{
  "n_layer": 8,
  "d_model": 192,
  "n_head": 2,
  "n_kv_head": 2,
  "head_dim": 96,
  "d_mlp": 768,
  "vocab_size": 8192,
  "activation": "squared_relu",
  "norm": "rmsnorm",
  "norm_place": "pre",
  "norm_eps": 1e-05,
  "positions": "rope",
  "rope_base": 10000.0,
  "rope_fraction": 0.25,
  "qk_norm": true,
  "attn_scale": 0.138,
  "bias": "none",
  "tie_embeddings": true,
  "parallel_block": false,
  "extras": ["capped logits"],
  "init": "uniform",
  "init_std_qkv": 0.0361,
  "init_std_o": 0.0,
  "init_std_up": 0.0361,
  "init_std_down": 0.0,
  "optimizer": "muon_variant",
  "lr": 0.012,
  "lr_mult_o": 3.0,
  "lr_mult_down": 3.0,
  "beta1": 0.93,
  "lr_head": 0.00654,
  "warmup_steps": 0,
  "schedule": "cos",
  "final_lr_fraction": 0.0,
  "batch_tokens": [16384, 32768, 49152],
  "seq_len": 2048,
  "doc_mask": false,
  "train_tokens": 160300000,
  "steps": 4929,
  "dataset": "wikipedia_en"
}
Each number is 50 + 10 x the weight over its row's rms, rounded and kept within 0 to 99. Layers, rows and columns count from 0. The size before them is the row's rms in percent of the matrix's.

# layer 2 MLP up, 768x192, rms 0.167, rows 181-253, columns 0-47
097:48 59 47 42 45 40 55 48 51 55 46 60 62 58 63 42 43 51 58 64 47 44 44 35 56 26 37 59 68 44 41 32 29 31 50 58 82 27 58 55 51 50 54 49 34 52 52 48
107:31 47 60 58 43 34 55 47 47 56 47 42 41 43 50 39 47 45 50 48 64 39 32 52 30 39 54 68 53 48 62 63 49 54 54 49 59 49 39 53 47 48 59 57 67 53 63 38
111:34 48 42 58 52 55 29 49 55 54 62 54 39 33 40 56 41 47 47 27 49 59 49 62 66 41 37 36 54 37 48 59 43 41 62 24 53 39 67 49 58 46 61 50 30 49 49 43
095:38 46 46 49 50 54 60 50 44 39 55 44 64 37 62 50 30 58 46 72 66 33 40 24 58 56 56 43 62 47 34 40 58 46 57 55 71 47 52 36 46 54 61 56 37 58 29 44
087:70 45 34 42 48 48 35 56 56 54 41 48 63 64 33 48 50 40 29 46 69 44 37 47 40 57 60 64 43 48 45 50 49 39 62 60 38 60 48 63 49 50 54 36 42 50 55 39
087:28 42 59 65 33 45 39 50 41 57 41 40 44 47 61 41 55 48 60 43 49 54 46 43 30 59 54 52 59 48 56 55 65 32 68 66 52 39 56 63 41 62 31 49 62 39 55 65
090:51 39 39 49 42 45 57 57 49 51 56 61 49 47 39 60 51 48 33 52 54 49 44 53 44 53 59 66 55 35 66 57 51 58 54 50 53 58 60 43 52 65 53 41 48 42 63 31
097:48 48 70 50 44 43 49 43 53 45 44 58 53 68 72 39 55 56 57 58 35 60 52 62 41 58 41 47 49 56 56 46 63 52 35 51 51 43 55 61 47 58 41 49 57 49 50 29
094:71 55 82 54 45 42 56 34 47 32 55 40 44 67 44 45 48 57 74 48 69 48 54 54 45 71 49 52 47 63 48 34 56 53 42 39 53 49 43 52 56 54 55 42 20 42 62 57
097:44 40 29 55 40 39 47 37 54 47 50 40 54 64 40 59 46 52 56 44 53 37 61 46 43 63 35 67 54 71 38 46 62 57 40 80 49 50 39 54 71 57 45 70 43 57 32 54
088:39 36 61 56 42 42 36 54 44 60 38 57 52 32 47 64 59 43 69 60 60 66 48 48 34 47 39 55 57 46 49 40 59 49 59 59 60 52 59 54 41 39 38 33 52 45 67 36
106:46 60 37 47 59 62 48 46 55 50 49 64 53 51 51 47 36 68 53 52 57 48 48 59 50 48 65 44 52 40 57 53 48 41 52 47 71 48 36 44 51 61 47 40 45 55 67 35
102:60 48 49 41 52 64 47 48 55 58 51 54 40 70 58 34 59 49 29 48 46 43 40 40 56 40 50 55 45 50 39 40 34 44 39 54 55 48 48 58 39 37 45 48 34 61 58 47
099:50 40 54 66 46 65 42 50 40 66 69 48 35 54 58 49 45 51 56 49 26 55 57 58 53 51 43 48 47 37 49 32 35 37 40 46 57 18 51 58 41 36 39 62 53 41 26 49
105:71 42 44 55 52 32 65 41 38 39 50 47 67 74 53 62 48 55 49 52 49 43 59 36 55 38 57 60 52 50 66 43 58 55 51 51 60 61 57 50 53 59 53 57 34 56 19 58
100:38 46 53 59 58 46 42 53 60 61 41 43 50 33 33 51 61 62 46 44 51 45 58 60 67 58 46 49 49 44 61 53 39 50 45 42 45 35 40 37 49 39 32 61 43 51 66 60
092:46 62 65 50 54 44 66 54 50 34 31 42 43 51 22 48 58 38 52 45 51 67 52 56 54 42 61 38 37 62 53 42 50 56 49 50 37 51 38 57 62 51 50 44 49 39 61 69
104:52 54 52 30 19 61 63 47 50 69 61 39 49 46 41 51 32 57 49 39 54 59 64 59 62 40 58 60 56 57 61 50 36 19 49 38 56 62 45 59 46 47 52 60 54 40 56 42
093:54 39 49 27 46 48 44 73 52 45 37 51 55 44 49 59 44 70 55 50 43 59 37 45 41 50 60 58 44 44 56 52 35 54 42 68 51 57 50 43 50 56 52 52 27 47 70 45
095:48 47 81 61 35 40 51 59 43 35 24 33 41 28 34 35 47 38 56 62 59 46 34 37 32 46 47 53 62 48 68 40 52 56 57 40 44 57 40 44 45 39 64 55 49 52 62 53
095:44 30 54 52 67 65 70 35 65 28 55 60 41 57 46 54 49 42 48 52 47 67 55 50 62 54 42 44 54 31 49 52 55 48 55 63 39 47 58 57 46 49 32 55 40 47 65 45
094:37 42 50 39 58 53 55 40 43 47 54 38 34 65 40 59 61 57 55 57 33 62 59 61 56 32 45 58 48 68 52 55 51 51 49 40 47 65 76 55 51 65 48 67 37 43 32 49
114:49 57 31 57 54 60 58 41 55 50 58 52 37 61 37 51 48 54 53 47 65 52 68 55 43 54 52 59 52 53 57 53 56 44 45 56 42 51 43 35 45 47 43 50 43 55 39 46
124:57 27 51 48 57 46 58 55 56 51 33 57 59 54 48 55 55 48 63 65 59 40 52 38 64 43 70 65 50 44 45 57 34 59 43 59 47 43 66 50 61 60 41 25 53 37 52 40
090:45 61 47 50 44 54 53 40 63 63 64 52 48 66 41 53 58 44 45 56 51 39 47 57 61 39 39 52 67 30 43 57 73 52 31 62 72 46 66 58 46 23 69 53 49 48 49 65
110:40 59 44 44 50 62 56 52 51 55 59 55 57 53 61 52 42 63 53 40 58 48 08 35 55 49 43 52 50 23 44 40 41 44 55 51 56 48 65 57 39 59 63 54 44 57 45 54
092:57 64 48 36 43 51 40 47 82 57 52 55 50 65 54 37 47 52 62 53 31 51 20 43 58 56 56 58 59 46 36 54 27 21 43 79 54 55 48 54 45 58 58 33 39 57 46 61
088:49 50 42 65 59 53 58 64 55 47 74 32 53 52 51 54 45 46 57 41 45 34 56 46 64 53 57 43 46 34 46 36 45 46 50 58 50 55 73 43 43 48 58 60 46 45 24 54
102:36 39 44 52 50 47 34 60 63 67 49 56 45 36 42 53 30 53 45 41 49 58 36 50 55 64 51 69 77 34 53 47 49 67 43 48 52 32 54 48 57 63 45 58 48 55 57 52
119:57 47 52 46 55 65 58 64 37 58 58 62 56 50 28 42 70 54 48 65 45 52 57 38 49 56 27 49 62 59 35 39 60 64 51 39 58 47 63 51 59 60 56 49 46 49 42 51
055:51 47 53 32 68 55 54 45 46 52 50 53 40 51 39 45 42 47 50 21 35 52 63 48 42 52 57 34 52 58 61 49 57 52 59 51 58 36 51 69 40 48 52 46 52 42 63 54
107:47 49 50 59 48 48 43 50 41 65 52 24 25 33 39 44 54 70 53 44 65 32 61 49 39 71 48 46 52 40 61 50 45 55 56 69 51 49 61 55 46 43 49 51 51 50 63 48
105:41 55 49 59 35 53 62 64 61 54 41 54 40 50 39 52 63 55 58 56 64 52 28 62 48 43 46 64 51 37 55 62 36 55 46 62 54 59 51 61 45 49 52 52 67 44 55 58
111:49 56 36 53 43 65 44 63 53 51 49 38 67 70 63 45 54 53 45 53 45 51 54 53 60 58 66 51 51 36 48 60 58 40 64 50 64 43 87 48 55 58 57 49 46 55 64 42
108:48 55 49 34 43 53 66 51 59 13 50 39 71 66 65 52 75 44 50 50 46 37 47 66 42 44 45 56 56 40 55 55 50 60 42 51 62 46 55 57 44 35 57 37 48 86 46 42
107:45 52 32 50 47 66 30 33 62 60 48 44 39 57 41 64 48 39 47 45 53 62 55 38 51 46 62 37 40 37 44 52 56 51 38 53 54 32 56 40 43 53 55 32 55 57 46 31
105:59 61 57 48 48 67 40 49 59 56 76 42 49 74 58 60 54 37 53 25 56 41 37 43 46 60 59 50 59 64 57 57 53 43 63 58 49 54 54 53 44 43 61 58 69 72 14 58
100:65 46 53 23 53 65 36 59 61 45 46 44 60 46 49 44 56 52 58 52 54 57 52 45 49 48 56 41 61 52 52 36 59 55 48 46 47 45 42 37 52 53 43 52 41 63 61 57
031:62 43 44 42 48 63 59 54 43 45 26 44 49 43 33 51 24 49 36 43 55 52 36 40 46 51 49 54 53 53 43 45 53 50 43 55 58 43 48 57 49 49 59 45 29 64 56 33
102:58 51 34 41 63 82 38 61 58 46 39 57 45 44 56 49 47 50 50 67 61 32 57 39 47 46 47 39 48 48 38 43 53 52 62 63 72 44 51 61 40 65 34 66 39 81 41 42
104:44 53 42 58 54 52 41 50 55 62 52 31 52 47 27 51 55 42 41 60 69 49 44 49 65 63 47 58 49 55 46 54 59 34 65 62 49 46 36 45 62 34 68 64 32 51 52 47
090:54 66 53 60 65 42 68 56 43 37 49 63 55 52 22 38 50 50 49 62 54 51 64 44 35 49 52 63 56 21 45 42 50 68 52 49 52 61 39 52 46 44 54 46 54 39 55 72
023:51 46 53 52 53 49 61 43 55 65 58 59 57 44 25 40 49 54 58 40 55 41 50 40 36 62 46 39 34 56 45 36 58 53 38 54 53 47 54 65 44 46 41 54 49 64 49 62
097:39 33 66 31 64 53 57 58 18 42 62 46 49 65 43 52 46 61 58 70 48 45 45 54 58 52 65 41 59 54 45 46 47 60 48 47 59 36 54 51 42 60 33 45 61 37 36 54
110:50 41 46 45 45 78 44 42 50 56 44 51 58 38 55 38 50 46 55 43 52 33 46 43 52 59 62 37 66 44 50 49 62 41 28 47 42 51 75 40 41 55 66 56 62 60 48 54
097:56 51 47 56 44 57 54 45 45 37 49 61 62 41 32 56 46 40 53 72 41 47 23 30 47 62 58 50 59 47 60 51 64 50 50 51 36 50 38 45 46 44 38 40 44 42 37 43
108:36 53 37 36 58 59 41 35 58 43 50 57 52 52 49 50 69 62 28 45 41 47 36 55 39 51 72 33 57 63 54 50 49 44 61 59 29 47 57 52 44 47 54 51 16 60 56 42
107:51 54 37 66 50 49 51 53 51 68 45 44 48 61 41 51 47 48 50 53 52 46 27 37 38 39 36 43 62 51 52 41 47 35 47 39 61 56 53 43 48 34 50 64 50 74 36 58
117:44 53 30 45 29 40 50 57 43 47 52 45 69 50 57 47 39 39 57 45 44 55 41 63 43 60 56 46 36 55 55 57 65 35 37 35 50 49 44 65 58 47 63 66 50 56 53 43
120:50 68 53 49 41 42 59 46 55 61 43 51 53 60 41 52 75 61 27 67 54 45 41 45 50 58 41 40 72 42 50 62 49 72 49 55 64 36 49 58 44 58 62 44 56 77 47 63
108:58 47 66 80 46 44 43 47 70 58 71 50 33 53 43 55 44 52 47 48 58 54 59 60 46 60 41 58 48 34 44 44 39 30 46 50 85 38 43 56 43 69 44 58 57 49 50 40
098:46 55 39 59 47 74 42 47 40 60 41 58 58 47 34 56 51 43 43 62 39 36 54 69 56 50 58 64 52 46 45 39 38 61 50 47 55 43 50 54 54 50 46 43 53 34 49 60
111:66 44 53 46 57 46 57 43 46 59 38 56 48 35 41 40 42 41 34 66 55 47 37 41 50 51 68 58 61 53 61 51 52 54 38 50 43 52 46 45 45 52 55 47 49 67 59 47
100:55 64 38 59 54 48 42 30 52 56 54 55 42 64 45 55 58 46 62 29 59 57 61 43 69 27 45 64 44 36 45 32 46 31 67 74 52 32 50 41 65 62 58 55 38 58 20 52
103:56 40 38 51 37 69 43 44 46 70 49 48 52 55 60 50 49 48 50 21 60 56 58 71 50 38 58 47 63 67 52 40 65 48 52 42 51 53 56 50 38 51 41 32 60 66 15 55
098:62 56 54 64 56 50 62 58 60 34 63 50 39 65 39 57 78 48 56 28 44 51 46 35 55 39 50 47 46 47 58 65 52 26 44 63 76 34 58 53 52 62 64 48 30 30 33 48
090:60 61 41 40 57 44 52 48 48 57 45 57 45 36 50 57 47 39 44 49 31 28 56 35 52 54 28 22 57 59 51 42 66 65 71 63 54 49 52 51 70 59 69 60 43 46 56 69
083:42 38 42 56 45 68 48 47 56 61 64 38 36 47 55 58 70 29 45 55 58 58 21 59 44 60 63 60 62 43 41 49 53 40 57 76 52 46 52 57 52 59 50 54 59 56 63 55
095:65 40 48 48 47 64 48 58 48 42 40 21 49 38 55 59 34 47 56 27 50 74 46 48 51 50 48 48 46 45 63 64 56 42 52 50 44 57 41 50 50 55 60 51 43 57 36 43
108:41 40 43 46 64 51 52 47 66 53 63 50 46 49 50 45 55 47 51 62 36 61 53 46 51 46 57 70 46 49 63 63 61 57 66 84 48 27 37 58 52 43 51 61 57 39 46 51
099:44 52 35 53 47 67 48 41 26 50 37 53 53 51 46 54 51 49 34 52 59 53 46 28 45 44 54 39 57 31 53 55 36 60 43 52 47 54 57 38 46 57 55 55 55 43 51 61
098:37 42 35 47 47 46 55 54 47 49 48 42 50 44 56 51 51 61 53 44 63 40 64 60 40 47 45 60 38 54 40 44 49 56 65 57 39 42 55 44 62 45 46 38 39 41 46 53
094:52 43 61 62 49 68 37 24 56 62 55 63 46 45 51 64 30 56 47 34 61 52 50 61 56 57 71 55 56 49 42 57 29 43 44 58 56 47 50 49 60 40 43 63 37 46 55 63
114:35 29 69 51 35 45 46 51 55 59 49 51 56 54 49 37 36 61 47 48 40 54 37 42 40 41 43 36 61 64 53 49 31 51 45 42 40 48 42 67 41 46 64 40 51 76 54 37
105:56 54 59 54 34 53 66 45 50 58 54 36 54 53 51 51 47 72 44 48 66 46 51 44 42 49 54 45 60 64 27 57 54 46 55 70 45 50 54 60 61 57 44 52 40 57 38 49
106:38 58 63 41 52 52 49 56 41 49 44 50 57 36 51 51 45 37 61 53 26 53 51 60 47 37 33 66 67 57 63 53 45 37 58 45 42 36 44 40 49 42 58 43 48 62 64 62
113:58 39 34 55 66 55 45 52 52 57 45 46 42 43 60 49 50 47 55 59 56 58 55 62 54 57 55 54 36 51 60 46 44 61 48 64 54 56 49 51 46 53 56 40 55 46 65 57
096:43 36 44 55 49 72 51 40 48 47 60 44 54 41 41 56 44 50 44 51 53 51 57 31 31 59 51 50 34 42 74 68 52 60 51 51 46 35 42 51 54 57 44 59 43 44 65 56
094:32 51 64 67 53 57 39 37 49 47 56 36 46 56 65 36 45 71 36 05 61 56 61 39 47 42 46 61 63 55 53 51 41 57 56 70 76 46 59 38 49 41 41 51 66 47 48 55
100:44 43 45 57 37 53 56 41 52 65 53 54 51 50 71 45 55 36 44 52 66 49 14 37 53 46 57 39 57 63 42 59 52 33 45 40 63 62 77 58 46 35 49 48 57 68 50 57
093:29 54 49 48 43 69 40 61 46 52 30 35 41 57 57 40 45 57 61 45 52 61 47 54 49 48 49 70 61 49 40 38 54 51 48 44 52 31 38 60 60 65 57 42 36 77 64 44
025:61 52 49 27 37 38 36 51 42 55 47 43 57 45 48 51 55 63 41 77 39 56 40 04 48 47 38 54 51 53 49 58 39 59 43 60 55 52 57 52 64 41 45 40 50 61 35 68
106:63 22 30 53 48 38 70 51 40 47 48 39 52 43 51 58 44 47 51 65 40 51 66 36 62 55 43 55 24 42 48 45 40 44 55 40 59 56 67 50 38 59 59 50 55 52 56 45
# layer 2 MLP down (transposed), 768x192, rms 0.247, rows 181-252, columns 0-47
102:42 53 46 47 40 42 49 45 74 55 54 43 40 36 43 46 41 52 71 36 55 59 52 63 40 33 51 53 63 48 61 51 44 59 46 54 50 31 42 67 63 41 65 55 49 59 37 48
112:68 42 56 40 55 42 58 40 39 63 58 40 44 60 56 44 33 42 30 62 66 55 44 52 52 44 61 51 53 70 58 58 53 57 62 59 44 65 41 44 51 79 35 47 47 49 44 41
115:62 54 37 67 52 48 53 63 55 37 41 39 64 55 57 48 42 44 53 69 56 47 48 57 37 46 49 59 52 54 45 42 58 47 29 39 42 54 50 43 47 60 56 63 56 30 69 48
102:62 51 48 59 54 52 46 61 50 56 65 35 58 52 54 40 52 48 48 34 43 57 40 43 41 53 44 30 55 43 33 54 51 59 52 42 57 41 56 32 54 44 56 57 72 29 72 28
091:37 35 56 37 54 37 47 46 60 61 58 57 34 63 63 45 47 36 53 45 63 38 52 60 54 55 44 38 30 52 38 44 57 54 48 51 43 43 56 56 49 68 54 48 68 56 38 57
092:38 41 61 67 24 59 39 49 59 43 35 60 55 69 33 46 44 39 54 46 42 65 46 51 47 77 51 45 54 38 57 51 66 49 61 45 39 44 53 60 45 48 38 62 40 32 34 52
091:76 54 53 53 38 59 41 46 50 51 34 58 39 42 51 56 49 40 48 57 49 50 64 57 53 50 59 65 60 65 44 43 70 41 53 51 50 39 65 34 39 37 39 55 43 58 52 39
101:54 51 55 64 24 50 50 47 35 40 49 31 44 54 35 47 56 41 56 43 65 50 52 67 64 50 40 37 46 40 28 46 57 44 49 50 50 75 42 44 60 41 51 51 41 57 55 43
084:33 36 35 53 54 67 53 24 45 43 63 56 27 54 44 53 43 49 46 52 65 49 45 28 46 58 34 51 56 41 50 51 49 28 37 41 46 45 55 54 37 50 50 53 46 33 49 41
105:52 38 56 50 50 30 61 49 42 51 43 44 35 53 43 73 29 38 34 59 49 49 28 49 34 42 56 69 56 52 45 59 55 42 43 45 36 39 61 47 50 53 60 51 41 39 45 61
083:33 56 65 48 50 60 51 62 36 45 34 40 45 49 38 36 52 54 35 61 41 54 62 59 65 35 34 38 58 41 44 43 32 50 52 47 44 43 64 50 48 49 62 68 61 42 46 44
105:45 53 33 62 68 51 32 40 43 61 58 41 48 47 39 47 47 36 57 67 30 52 51 37 49 36 22 66 58 64 48 40 51 44 40 46 50 53 57 57 59 54 56 42 44 37 42 61
099:39 46 34 47 37 73 48 33 51 58 26 33 66 49 60 58 33 56 41 54 58 52 66 51 50 50 41 49 54 68 50 60 44 62 53 39 46 58 41 50 64 55 60 44 53 21 46 48
089:43 26 48 39 38 39 42 52 42 56 43 42 61 50 53 46 45 49 56 37 49 44 45 61 43 51 47 34 52 41 42 42 40 58 38 35 37 50 43 44 51 47 50 47 49 40 55 58
107:41 53 37 33 53 59 41 55 59 51 52 53 50 57 62 61 39 53 54 58 70 46 40 40 38 54 56 66 43 43 60 51 52 34 57 47 40 52 47 51 46 56 68 45 54 54 44 54
099:56 51 63 64 30 54 42 47 44 61 31 47 59 55 38 47 54 54 51 47 49 34 31 46 55 48 37 44 69 72 78 68 48 40 34 46 33 54 46 51 43 55 54 43 41 49 53 37
092:32 57 47 63 55 59 57 57 49 58 60 52 43 63 57 47 50 62 64 49 62 58 47 52 63 55 44 63 48 17 45 67 67 59 46 54 33 66 53 46 58 52 48 57 59 33 63 54
100:52 47 56 47 36 55 41 46 49 48 30 44 26 60 51 46 54 54 40 61 38 54 60 38 58 58 43 48 67 65 35 60 35 53 42 47 40 65 48 47 27 48 40 46 54 44 59 43
104:45 58 50 47 32 44 52 54 39 60 51 56 58 66 45 57 42 54 47 56 49 52 56 52 64 43 77 48 40 44 61 58 43 41 54 55 53 62 27 42 50 66 40 53 30 57 42 61
099:52 54 49 50 45 56 44 66 47 58 61 63 46 54 47 64 45 48 42 49 64 58 58 65 30 56 48 28 48 38 49 71 52 44 66 43 56 55 59 44 44 44 61 62 44 56 55 39
100:61 38 46 54 36 31 52 57 49 47 46 43 59 56 50 50 52 50 35 33 43 49 43 45 47 48 39 31 52 50 48 50 63 43 58 50 59 53 43 45 68 56 32 53 57 45 59 70
099:35 48 63 45 52 38 40 67 60 59 41 49 41 77 45 60 55 61 64 53 38 68 52 47 66 47 41 57 57 58 57 36 50 57 56 54 29 50 45 53 42 57 56 55 43 59 45 55
110:61 48 47 44 55 36 32 45 45 52 55 50 45 55 48 49 48 64 37 66 41 46 53 50 37 61 52 48 44 45 64 57 51 61 61 39 62 50 49 52 74 26 32 50 52 44 56 59
111:44 62 58 37 51 52 46 61 53 53 53 55 39 62 54 69 38 41 30 54 63 45 72 62 70 50 60 51 61 66 59 61 50 49 53 48 45 64 60 59 47 46 39 55 71 40 65 44
096:36 57 45 56 44 32 34 49 58 60 58 52 51 60 51 48 51 62 36 54 41 34 40 50 42 54 38 37 51 44 39 58 56 47 58 46 49 50 50 56 59 34 46 58 28 56 55 68
106:58 66 42 51 45 47 57 62 47 57 51 41 47 23 44 66 46 54 33 47 38 40 54 50 55 54 48 49 48 53 26 50 43 51 37 44 55 56 56 48 68 62 72 46 71 48 71 40
098:44 41 38 48 52 53 27 78 47 62 57 44 59 53 73 46 59 34 33 47 45 63 26 51 59 45 69 54 59 73 44 44 42 48 37 36 41 61 45 47 46 55 28 48 54 33 62 48
090:63 71 40 61 44 38 55 63 43 55 54 43 47 45 66 45 47 39 53 38 35 32 63 49 47 42 43 53 53 58 33 60 38 49 61 70 58 49 53 43 45 42 66 45 81 71 63 38
109:47 55 53 40 24 49 58 39 51 49 60 41 45 72 54 52 54 40 62 60 54 77 41 35 41 52 45 57 55 40 61 46 47 69 52 52 39 40 47 65 44 47 46 70 32 32 50 29
113:59 50 44 57 45 47 49 45 68 50 55 44 64 66 53 60 70 47 51 60 51 65 40 40 44 56 42 62 30 62 43 68 63 56 59 55 31 49 44 53 42 60 64 36 64 45 61 67
049:27 55 30 52 62 45 60 33 49 51 46 46 54 48 49 48 50 55 44 53 60 34 39 38 53 56 33 48 42 58 47 44 51 55 49 58 27 48 49 48 58 42 38 49 14 47 51 56
105:49 58 50 37 43 50 69 40 43 46 34 43 41 22 55 48 61 35 27 64 42 54 41 61 44 48 47 40 47 56 55 39 42 48 62 45 45 52 42 60 42 69 59 49 60 40 53 48
093:46 52 55 66 53 62 72 41 44 49 56 53 43 68 43 65 44 54 39 61 58 47 40 56 39 46 29 68 47 47 42 40 40 60 35 41 53 43 47 51 41 44 48 41 60 61 43 52
104:35 34 50 39 31 51 54 62 50 48 47 56 33 48 49 38 35 34 48 56 43 52 44 39 51 63 61 43 64 65 34 63 37 52 53 37 52 42 53 51 45 61 42 38 40 51 62 35
103:45 53 53 60 47 54 63 52 52 30 44 52 42 49 49 49 60 48 42 46 51 53 50 25 42 60 55 38 58 47 40 42 40 52 52 56 57 61 54 37 68 48 50 44 66 47 40 42
121:67 44 56 53 51 61 46 47 34 59 51 43 54 43 45 43 44 53 55 77 55 49 38 55 43 33 43 50 64 26 47 57 55 37 45 65 37 36 46 41 55 49 44 65 60 71 57 50
101:44 63 48 57 48 27 54 54 59 29 29 47 38 52 42 65 43 51 37 52 58 49 56 39 64 59 56 64 48 56 59 46 39 43 37 41 39 66 49 63 52 50 42 51 48 49 54 62
101:45 30 46 37 51 44 50 49 41 57 58 33 48 49 60 64 46 49 50 43 60 58 46 49 56 51 43 36 55 59 66 54 37 51 69 30 53 49 49 57 58 30 40 57 52 41 51 52
033:40 36 52 66 47 46 49 49 51 62 56 54 41 50 42 42 35 38 44 47 51 49 55 54 41 41 34 39 54 55 64 66 69 63 50 51 55 45 62 35 62 60 60 52 60 48 63 73
103:49 56 52 49 61 58 50 52 43 44 48 65 59 56 63 41 31 50 38 54 74 41 74 68 46 43 63 72 56 43 44 63 29 51 45 39 46 43 51 56 70 63 42 40 70 58 49 29
106:40 52 40 46 46 44 61 57 67 33 39 46 49 51 25 54 46 36 62 74 56 53 50 66 47 44 57 46 65 65 62 55 31 55 38 47 40 64 42 48 32 57 38 38 41 45 45 65
100:39 55 46 38 39 44 46 55 59 40 47 29 67 51 58 51 60 59 54 51 63 55 52 48 53 53 66 37 40 41 60 63 43 56 47 60 36 57 46 60 55 47 55 50 54 48 36 52
023:48 49 41 47 61 39 58 52 47 35 53 25 58 63 45 56 51 43 42 60 44 56 40 61 43 42 41 53 49 48 47 62 56 42 63 41 50 51 56 46 46 45 52 55 65 58 49 55
097:56 65 48 62 50 62 38 48 34 51 34 43 41 36 54 45 44 55 56 51 47 58 71 53 47 51 46 65 35 63 38 40 39 45 55 51 49 61 49 53 63 60 51 53 56 47 46 43
106:60 42 33 57 37 44 43 34 47 32 72 50 52 40 60 36 44 54 56 43 57 37 45 63 45 55 59 55 43 39 38 52 67 58 48 36 46 67 36 73 68 56 31 39 52 46 69 54
094:42 56 50 44 63 47 29 37 47 48 61 53 27 62 48 64 39 51 45 63 50 81 53 53 53 39 53 50 62 48 59 31 46 46 32 46 44 41 31 50 47 42 60 48 53 44 33 53
100:54 50 60 48 58 34 60 59 70 44 53 46 54 65 54 50 45 59 50 48 46 42 43 41 46 48 36 46 48 37 68 46 48 51 59 53 49 59 51 50 24 47 50 35 59 59 53 46
107:22 67 72 65 40 51 59 46 48 47 40 41 53 60 66 48 51 50 54 65 54 45 38 53 41 64 68 39 69 27 64 55 39 33 51 46 55 59 45 41 64 53 60 57 59 45 44 36
115:43 65 35 36 60 46 54 66 39 48 58 56 55 39 54 67 40 36 64 43 55 37 54 68 40 37 47 53 49 73 49 58 48 48 60 63 55 51 47 61 55 52 55 42 48 42 56 59
106:60 63 39 54 49 62 37 55 38 36 53 56 53 67 55 33 50 37 59 45 56 64 37 32 64 49 54 47 43 40 48 49 61 55 43 47 46 42 40 31 47 41 49 57 44 49 55 41
100:42 57 59 40 65 53 61 28 40 46 61 76 49 53 53 29 46 45 42 46 59 49 42 39 46 60 35 41 46 68 54 48 74 47 34 47 44 52 65 47 31 44 44 45 37 37 56 62
091:48 61 48 56 47 66 52 49 43 43 59 55 60 54 58 54 40 53 47 34 55 38 55 51 47 59 53 57 47 58 68 48 34 51 56 41 44 56 51 45 47 44 53 51 56 50 60 42
105:41 41 42 55 48 58 33 35 57 41 59 58 52 60 55 51 49 56 65 56 53 65 35 31 55 58 51 35 59 33 43 63 57 54 66 53 41 56 39 42 52 52 49 50 51 47 38 43
100:45 42 38 61 76 57 36 60 55 53 60 67 53 54 42 44 50 54 26 46 65 37 58 37 45 50 48 47 36 38 41 47 61 49 50 49 33 60 41 46 40 48 41 36 61 58 67 42
102:56 74 62 61 57 38 73 42 49 40 37 49 47 32 41 61 48 45 42 44 29 41 48 56 40 52 46 53 63 59 37 44 28 34 71 45 49 60 50 46 57 65 45 50 57 43 53 67
111:36 47 66 61 65 54 70 53 36 45 49 55 29 47 69 50 49 44 55 64 59 53 44 27 53 47 56 26 69 39 69 60 53 53 54 54 37 42 58 35 58 40 52 45 43 48 51 61
082:49 46 54 55 43 57 53 50 66 67 43 48 57 58 50 55 54 54 41 49 62 69 50 57 42 61 60 54 56 50 39 46 55 54 60 55 31 69 64 46 54 35 51 38 52 58 58 48
099:44 20 64 41 50 67 68 47 44 54 53 40 50 40 53 53 46 50 71 51 49 49 40 33 47 49 66 46 46 53 45 72 33 58 45 42 48 39 43 47 52 53 52 69 57 62 55 42
101:53 59 65 63 30 47 56 37 43 41 65 65 46 54 50 47 43 44 61 33 67 52 51 45 48 42 66 49 36 53 47 59 40 60 44 46 30 53 49 44 48 56 58 37 41 45 40 62
102:29 46 50 63 61 46 50 48 51 48 65 39 48 52 46 63 38 58 41 61 62 59 44 56 58 43 56 56 43 52 57 45 43 54 57 44 42 63 48 66 46 40 79 59 58 66 38 75
091:47 53 47 43 66 51 44 46 48 51 54 38 50 48 71 53 42 50 40 60 67 71 45 49 43 64 59 33 51 58 54 70 47 70 45 29 30 50 64 37 45 56 41 38 61 50 47 46
106:36 76 57 54 52 54 54 66 78 53 66 45 61 47 43 61 55 69 68 54 40 36 66 41 45 52 46 46 48 55 44 64 38 54 64 66 56 52 46 57 53 54 41 55 34 55 40 55
096:67 29 33 62 42 40 60 70 40 58 23 57 39 62 64 46 59 48 49 65 49 52 65 49 45 33 54 56 50 44 65 46 44 60 63 57 48 51 44 43 58 34 52 55 53 47 58 48
111:59 56 50 53 49 37 61 36 42 47 50 40 54 34 43 33 42 36 53 54 60 59 38 45 50 44 43 39 39 61 53 65 37 48 57 45 53 49 60 47 62 47 29 68 65 59 43 49
106:70 47 51 57 44 48 34 55 47 42 44 45 51 41 67 67 57 62 28 37 46 64 61 37 55 54 63 34 76 64 59 51 53 44 54 52 66 51 51 53 53 37 51 50 45 53 55 46
111:41 50 58 56 61 49 30 38 48 54 66 70 47 57 55 52 63 66 68 47 44 45 45 54 56 42 43 37 68 66 50 55 36 51 64 69 49 58 46 19 53 44 44 41 62 44 49 45
113:65 49 43 48 62 64 56 57 50 56 54 41 56 20 50 52 56 42 52 73 50 46 63 35 62 51 40 51 50 40 59 53 42 61 64 58 32 66 50 61 45 58 57 51 46 49 49 59
101:67 51 56 42 44 56 53 58 53 23 41 52 37 50 62 52 43 47 40 52 59 44 44 21 45 59 61 55 60 48 67 44 58 57 54 45 52 69 34 51 33 66 55 51 64 39 64 51
093:36 67 59 46 63 53 53 66 43 36 34 63 54 29 48 56 53 36 55 49 36 62 46 61 56 69 51 40 48 67 38 44 35 69 52 47 24 40 42 55 52 54 48 48 58 57 45 36
107:46 27 53 39 56 49 54 44 43 71 46 55 35 49 53 60 60 58 46 63 80 35 69 36 59 52 42 50 42 46 44 65 57 51 50 60 49 49 62 37 43 40 52 59 58 50 38 42
100:49 40 38 42 36 51 55 48 61 62 63 36 30 34 47 31 47 46 44 45 57 71 49 47 37 36 60 54 58 40 50 55 70 50 51 60 53 34 45 43 57 49 60 35 68 61 47 46
024:50 42 27 37 41 74 63 45 49 50 44 50 55 26 58 36 32 53 44 65 39 62 49 72 55 39 80 38 53 45 53 49 60 49 50 47 42 56 68 65 53 67 62 46 53 47 55 49